config.toml
tie_word_embeddings = false
init = "uniform"
init_std_up = 0.0518
Each number is 200 + 20 x the weight over its row's rms, rounded and kept within 0 to 999. Layers, rows and columns count from 0. The size before them is the row's rms in percent of the matrix's.

# layer 5 MLP up, 1024x256, rms 0.0518, rows 646-658, columns 0-127
109,208,211,222,161,201,213,208,190,203,199,192,196,196,170,177,223,247,221,239,196,182,162,177,194,220,233,219,207,164,225,175,203,207,208,220,231,164,239,182,209,193,187,177,230,208,202,207,205,234,229,164,217,200,210,208,173,198,179,219,215,209,189,205,163,220,196,202,219,173,193,215,174,188,200,225,208,210,189,171,189,219,176,181,167,202,227,189,201,189,222,195,190,222,238,221,250,199,226,217,192,233,143,174,189,213,179,212,193,201,213,195,191,197,210,166,168,219,205,219,211,222,209,172,194,196,205,193,203
105,212,175,196,175,188,182,199,216,217,190,225,201,210,223,179,188,245,191,185,191,223,215,217,203,192,192,179,168,181,187,209,167,172,218,196,188,224,180,190,154,182,219,190,192,204,212,192,200,180,194,181,171,186,204,235,167,196,197,206,212,193,230,205,162,200,199,187,182,220,182,177,186,209,195,232,196,219,191,193,240,219,178,160,219,201,218,201,207,221,239,176,220,219,181,183,221,201,190,189,196,180,164,194,184,188,217,213,198,198,218,202,193,150,237,193,217,203,171,181,172,186,209,215,196,207,219,190,166
091,192,231,241,203,195,192,210,229,160,180,177,187,225,199,220,206,178,199,194,197,197,193,194,184,231,168,194,207,212,174,206,151,185,181,193,198,209,190,197,208,186,228,230,204,203,190,215,195,236,202,205,195,174,191,189,229,190,211,223,230,190,173,203,159,207,192,195,208,236,161,152,205,206,181,239,204,226,195,219,205,216,159,189,212,183,211,220,212,204,190,210,178,182,170,212,188,208,238,212,180,197,149,228,221,217,166,158,197,181,206,186,205,193,206,219,211,228,202,228,194,197,173,181,201,194,222,237,194
097,212,218,190,183,245,234,193,173,178,180,191,202,200,207,230,220,216,162,193,193,216,188,177,189,193,212,190,196,177,192,174,195,235,183,174,208,212,214,219,220,225,194,196,163,219,216,185,173,207,224,195,205,226,149,180,186,197,201,191,161,203,183,216,202,226,188,221,195,198,180,224,186,194,193,190,225,215,188,200,221,200,180,203,198,217,205,187,213,196,181,190,182,183,178,190,214,207,213,184,203,178,207,211,207,213,193,182,164,189,191,190,196,218,246,229,193,197,213,235,177,183,213,219,218,186,191,186,184
101,228,202,209,194,176,203,215,189,199,207,196,224,190,221,197,223,208,192,197,183,198,211,189,173,173,224,178,242,187,202,224,197,215,213,191,203,168,212,177,188,198,217,173,206,211,213,214,255,203,244,180,174,206,210,168,204,199,254,180,240,202,178,195,202,203,193,191,213,159,186,207,207,171,226,204,232,184,181,204,226,212,188,162,223,164,192,201,206,205,182,207,211,184,174,206,208,225,192,213,197,213,187,220,207,231,181,214,216,183,166,190,205,160,200,181,165,201,205,167,195,195,189,193,216,183,186,215,213
100,221,209,185,187,187,229,217,167,193,201,190,183,191,205,197,198,196,229,215,197,207,194,215,201,219,211,192,192,198,228,211,204,201,210,206,195,258,162,251,172,191,201,193,205,211,163,205,216,194,190,168,156,205,230,202,203,195,191,175,181,212,208,201,208,199,227,213,172,234,251,210,209,189,200,174,189,226,167,217,210,227,193,191,210,214,195,180,219,192,199,212,181,243,227,217,191,210,229,215,171,207,199,197,230,176,203,254,231,183,211,209,192,214,184,194,190,205,208,187,204,232,175,183,218,192,246,223,221
099,227,207,201,204,204,195,199,205,236,227,203,209,223,208,221,206,201,219,175,196,192,190,174,197,187,180,190,209,207,161,213,217,190,245,205,196,193,182,159,198,189,170,193,225,221,196,195,207,202,183,201,188,199,205,234,204,220,202,224,224,204,193,230,184,185,229,185,208,208,236,182,199,206,168,208,213,218,184,166,202,209,216,247,215,219,211,218,213,165,171,180,235,219,197,193,178,170,212,234,205,178,172,179,183,196,215,240,214,185,183,193,193,210,186,201,186,261,165,180,227,193,208,209,180,161,234,220,202
113,213,201,232,168,200,188,203,187,171,217,177,199,191,176,166,192,228,190,177,206,212,197,212,205,186,194,204,211,209,182,183,249,223,217,173,188,199,195,218,207,203,189,208,222,201,201,187,196,193,204,195,156,173,226,180,191,203,195,222,205,218,190,190,204,204,205,214,231,210,222,251,173,199,209,203,197,195,181,212,197,194,183,199,208,204,189,196,170,184,221,212,217,192,241,224,192,165,190,186,153,220,198,206,162,204,191,209,231,178,212,201,217,201,192,214,220,186,164,156,236,196,170,183,202,208,230,173,176
105,149,225,214,173,188,198,223,179,226,208,194,220,192,201,211,204,182,219,155,172,195,178,218,178,187,195,226,205,195,190,165,236,188,204,184,216,204,210,213,173,205,195,203,225,188,234,160,191,194,218,156,178,187,179,174,225,207,215,184,197,197,257,219,202,206,217,199,215,175,193,229,176,219,198,202,199,225,186,222,174,218,158,236,195,179,204,157,167,226,203,227,204,207,202,230,204,165,205,209,215,198,224,208,182,202,209,210,238,204,206,194,190,224,194,201,183,211,211,217,196,209,205,226,230,215,194,204,204
104,192,181,181,206,204,173,201,193,187,191,170,189,182,195,234,197,217,213,215,211,208,226,206,200,173,212,189,224,188,213,208,207,185,222,219,202,217,194,203,210,189,175,188,206,180,202,216,202,211,223,219,192,197,209,224,167,187,256,203,230,178,215,187,227,183,214,204,206,206,200,207,147,201,210,182,198,185,212,210,224,194,223,170,211,206,147,161,195,229,247,227,210,201,191,196,181,234,225,198,179,195,203,204,197,204,220,195,231,206,185,194,176,224,203,228,225,199,214,169,191,204,210,250,202,183,209,170,195
102,210,188,202,229,207,231,209,194,181,176,189,198,186,200,148,185,192,195,194,198,205,176,233,248,220,198,223,174,185,202,198,170,171,197,171,186,208,211,191,187,209,200,178,213,211,205,197,194,196,201,187,199,204,197,220,213,198,213,199,188,219,239,223,189,194,223,213,189,167,216,248,166,193,211,179,219,197,184,181,219,192,205,191,213,210,198,197,209,185,176,231,242,240,197,187,231,199,189,237,210,201,188,212,190,160,180,184,213,216,214,216,197,192,199,220,177,164,175,179,246,231,190,183,179,206,186,191,227
094,157,185,209,198,212,201,203,151,230,193,200,235,217,166,194,184,204,209,185,223,133,200,236,196,188,221,209,246,184,178,185,210,160,190,227,142,178,175,222,193,187,196,197,166,212,192,198,198,206,206,168,202,195,212,221,189,214,181,181,203,218,206,212,185,206,207,211,216,151,166,168,206,195,214,199,214,209,214,220,223,187,213,215,196,192,198,193,212,219,181,194,209,204,191,183,228,187,217,212,179,215,197,188,216,193,189,237,217,174,187,207,203,211,182,181,209,192,203,192,199,193,200,205,226,193,206,190,218
112,174,141,243,189,192,198,197,204,227,165,215,172,196,213,218,201,215,196,178,239,206,173,221,191,198,194,223,196,210,191,189,216,193,172,199,179,229,213,196,201,205,204,186,174,189,191,221,175,193,216,216,205,149,196,209,218,181,210,184,199,195,226,205,212,214,201,192,213,213,245,195,225,183,203,212,190,165,222,195,197,211,187,228,203,205,199,180,212,208,229,195,240,197,194,224,220,196,225,228,171,171,195,192,161,232,214,153,201,157,208,182,218,203,229,221,183,190,203,204,180,212,200,208,188,194,225,181,216
# layer 5 MLP down (transposed), 1024x256, rms 0.0519, rows 646-658, columns 0-127
119,178,227,201,205,197,207,218,226,244,219,224,202,190,179,186,196,205,190,180,196,206,181,229,219,196,157,186,162,201,212,206,207,202,232,195,244,192,206,192,211,217,197,217,197,214,201,208,202,236,183,186,198,201,192,199,194,168,189,204,240,212,206,230,155,228,215,194,181,190,212,194,169,179,176,201,207,166,217,174,197,247,183,189,206,201,198,173,176,202,166,188,208,207,237,209,197,182,252,216,171,208,206,211,209,245,201,232,171,193,215,238,212,178,210,186,173,198,197,189,179,187,187,214,181,218,192,195,225
102,144,183,181,178,193,187,195,191,209,202,196,190,223,196,232,218,210,209,189,182,220,202,188,177,198,233,216,208,221,221,210,207,226,200,208,194,199,245,190,194,218,198,235,189,204,197,205,169,216,226,228,220,238,222,217,195,184,241,218,230,194,192,204,223,211,182,206,164,199,231,221,185,228,193,208,197,201,189,184,200,184,213,203,153,190,230,209,202,212,189,216,222,236,175,207,221,182,213,171,226,214,217,179,187,230,191,192,215,197,217,171,187,167,219,240,189,194,195,222,225,171,188,214,230,192,177,186,216
087,179,176,204,197,202,196,186,212,219,244,200,206,219,202,193,207,204,224,178,226,204,182,160,173,177,244,202,162,195,200,194,198,218,199,201,167,215,183,173,174,220,192,173,219,203,200,195,180,212,186,193,206,179,230,215,176,181,190,216,205,206,238,223,189,198,183,219,203,182,231,222,206,205,198,178,165,206,217,173,189,202,180,228,191,227,200,213,189,209,197,202,204,227,181,210,232,188,178,210,229,227,231,203,209,193,224,215,181,173,201,172,200,219,204,210,199,164,197,190,224,169,229,191,219,192,207,172,212
097,187,182,178,226,200,172,222,186,194,234,175,221,220,181,194,237,224,216,220,231,185,202,207,185,208,225,193,194,234,201,219,196,192,165,236,196,180,227,213,183,181,196,222,203,216,179,216,187,179,171,192,176,188,198,210,220,229,211,195,198,237,195,199,170,234,168,172,189,220,194,174,183,192,225,217,225,214,183,216,183,228,222,231,181,165,236,205,229,194,210,213,174,192,232,225,193,190,186,227,195,196,159,159,189,205,173,210,225,227,186,204,200,208,182,181,188,244,210,209,178,204,193,193,186,186,189,179,209
103,219,228,218,213,173,203,196,210,200,180,218,176,187,218,187,232,247,172,179,213,178,191,188,239,214,181,216,200,241,185,221,210,188,174,170,218,173,221,201,237,217,184,179,200,217,186,205,225,188,221,185,179,218,192,209,178,179,187,213,190,232,225,183,203,184,210,188,215,198,194,227,207,177,187,177,209,222,224,176,219,197,214,207,210,191,195,200,207,220,219,217,228,208,189,208,219,189,204,200,205,248,186,187,225,210,221,207,180,228,201,173,234,199,219,212,168,239,193,197,170,201,187,232,207,210,224,192,212
088,148,184,222,198,213,202,207,199,196,225,240,227,210,187,221,182,186,190,209,188,204,200,231,185,231,163,215,184,181,161,180,201,228,204,159,212,177,236,135,195,206,236,194,205,219,216,200,206,182,171,208,220,186,169,225,210,206,169,206,235,226,190,186,185,227,159,206,202,203,181,200,205,197,204,204,193,213,207,180,178,189,216,184,216,200,227,212,230,183,196,205,204,187,193,189,200,194,180,171,203,204,225,242,205,224,190,179,162,165,228,215,211,212,185,205,221,221,205,175,200,167,199,196,202,202,171,207,201
101,192,183,220,177,224,176,186,177,196,190,201,197,226,221,194,217,178,182,222,174,181,220,238,216,205,205,239,167,173,204,216,173,197,192,204,235,189,232,226,192,213,234,207,163,183,221,164,174,196,206,211,222,206,224,196,217,165,217,228,207,186,197,179,196,206,150,219,232,160,139,217,218,187,202,221,193,218,230,192,186,201,165,193,211,193,212,223,168,198,201,212,200,185,202,181,173,222,184,188,196,179,237,205,207,218,164,200,168,207,214,192,235,196,184,190,228,190,234,182,167,214,195,218,189,215,197,162,199
111,198,184,199,189,226,261,233,174,194,192,221,176,222,180,203,180,186,210,175,232,170,218,225,201,185,215,194,198,206,182,192,230,180,226,197,205,206,192,206,216,195,211,205,185,235,181,181,171,217,234,204,189,185,203,216,178,193,191,225,176,176,186,225,189,210,201,188,164,228,171,196,200,221,166,224,215,215,211,185,220,172,217,200,185,218,200,195,193,213,208,174,201,203,234,204,174,191,163,210,217,190,224,184,171,208,204,214,255,194,202,202,206,193,196,226,157,182,204,208,217,175,174,191,200,231,171,190,202
103,190,217,135,183,204,196,212,214,178,199,218,208,181,189,198,243,189,206,189,161,216,190,181,225,168,197,212,208,201,185,164,209,218,199,227,188,206,222,219,222,213,172,198,228,190,232,219,184,223,230,190,221,197,185,182,197,169,157,197,161,199,228,196,183,232,209,212,192,187,169,168,229,218,172,199,204,213,202,203,201,203,190,213,169,218,204,185,207,199,181,190,183,200,223,183,219,213,192,231,204,230,182,187,201,216,168,196,204,219,204,206,222,219,209,187,232,161,220,197,210,217,166,224,204,194,210,195,176
111,176,188,235,197,196,174,217,221,188,190,206,195,189,228,195,214,210,188,189,203,202,172,183,190,233,217,226,188,202,190,199,223,184,188,196,233,226,196,219,166,210,214,206,172,204,180,209,233,228,222,195,220,194,174,197,228,189,174,201,195,229,146,195,215,190,197,195,193,239,192,221,207,206,172,218,189,212,164,198,192,218,219,227,237,191,183,221,210,185,137,160,199,189,179,199,185,205,171,215,215,202,182,172,196,200,194,202,164,208,204,188,182,157,186,200,167,222,250,239,200,193,174,198,188,201,173,213,201
106,183,190,214,184,190,187,199,220,186,222,213,208,188,184,219,183,189,249,188,189,188,183,217,186,233,183,202,203,194,219,180,196,206,183,195,179,203,201,185,198,194,166,191,219,164,182,194,212,223,181,214,252,186,203,173,204,237,192,215,184,208,188,234,212,170,160,218,212,204,208,203,210,225,220,188,184,167,208,237,213,149,219,224,221,197,186,182,199,198,192,215,206,182,194,229,184,162,182,183,191,197,164,205,184,167,219,204,206,195,214,176,171,208,203,199,203,205,162,210,196,188,239,231,231,219,154,228,218
090,226,249,210,208,168,207,190,210,196,210,190,179,220,185,192,215,220,227,218,197,251,221,169,196,226,183,187,200,196,218,228,209,211,206,197,205,209,181,191,208,206,205,208,220,211,209,205,219,229,166,227,179,198,235,195,148,171,202,210,228,212,168,243,202,221,204,207,173,197,245,226,188,185,175,210,213,220,207,184,216,202,216,174,188,206,188,222,195,145,193,210,189,184,214,184,214,196,228,203,181,188,216,209,215,190,199,204,184,234,182,208,211,205,203,190,217,192,210,182,216,222,218,203,181,170,189,201,171
110,204,216,171,208,185,201,194,186,225,220,168,195,175,213,180,225,197,204,205,210,211,209,203,174,178,205,167,190,214,178,232,226,161,178,185,221,190,184,224,220,226,180,192,183,213,237,201,148,217,235,226,168,167,197,218,219,195,252,204,192,171,183,206,195,176,217,213,200,160,190,174,235,211,204,202,219,208,201,197,214,172,209,151,185,247,184,207,191,223,215,238,187,209,203,223,234,208,213,186,199,190,193,198,189,186,183,243,226,187,203,205,198,172,231,188,209,189,192,172,187,250,177,211,184,234,206,203,188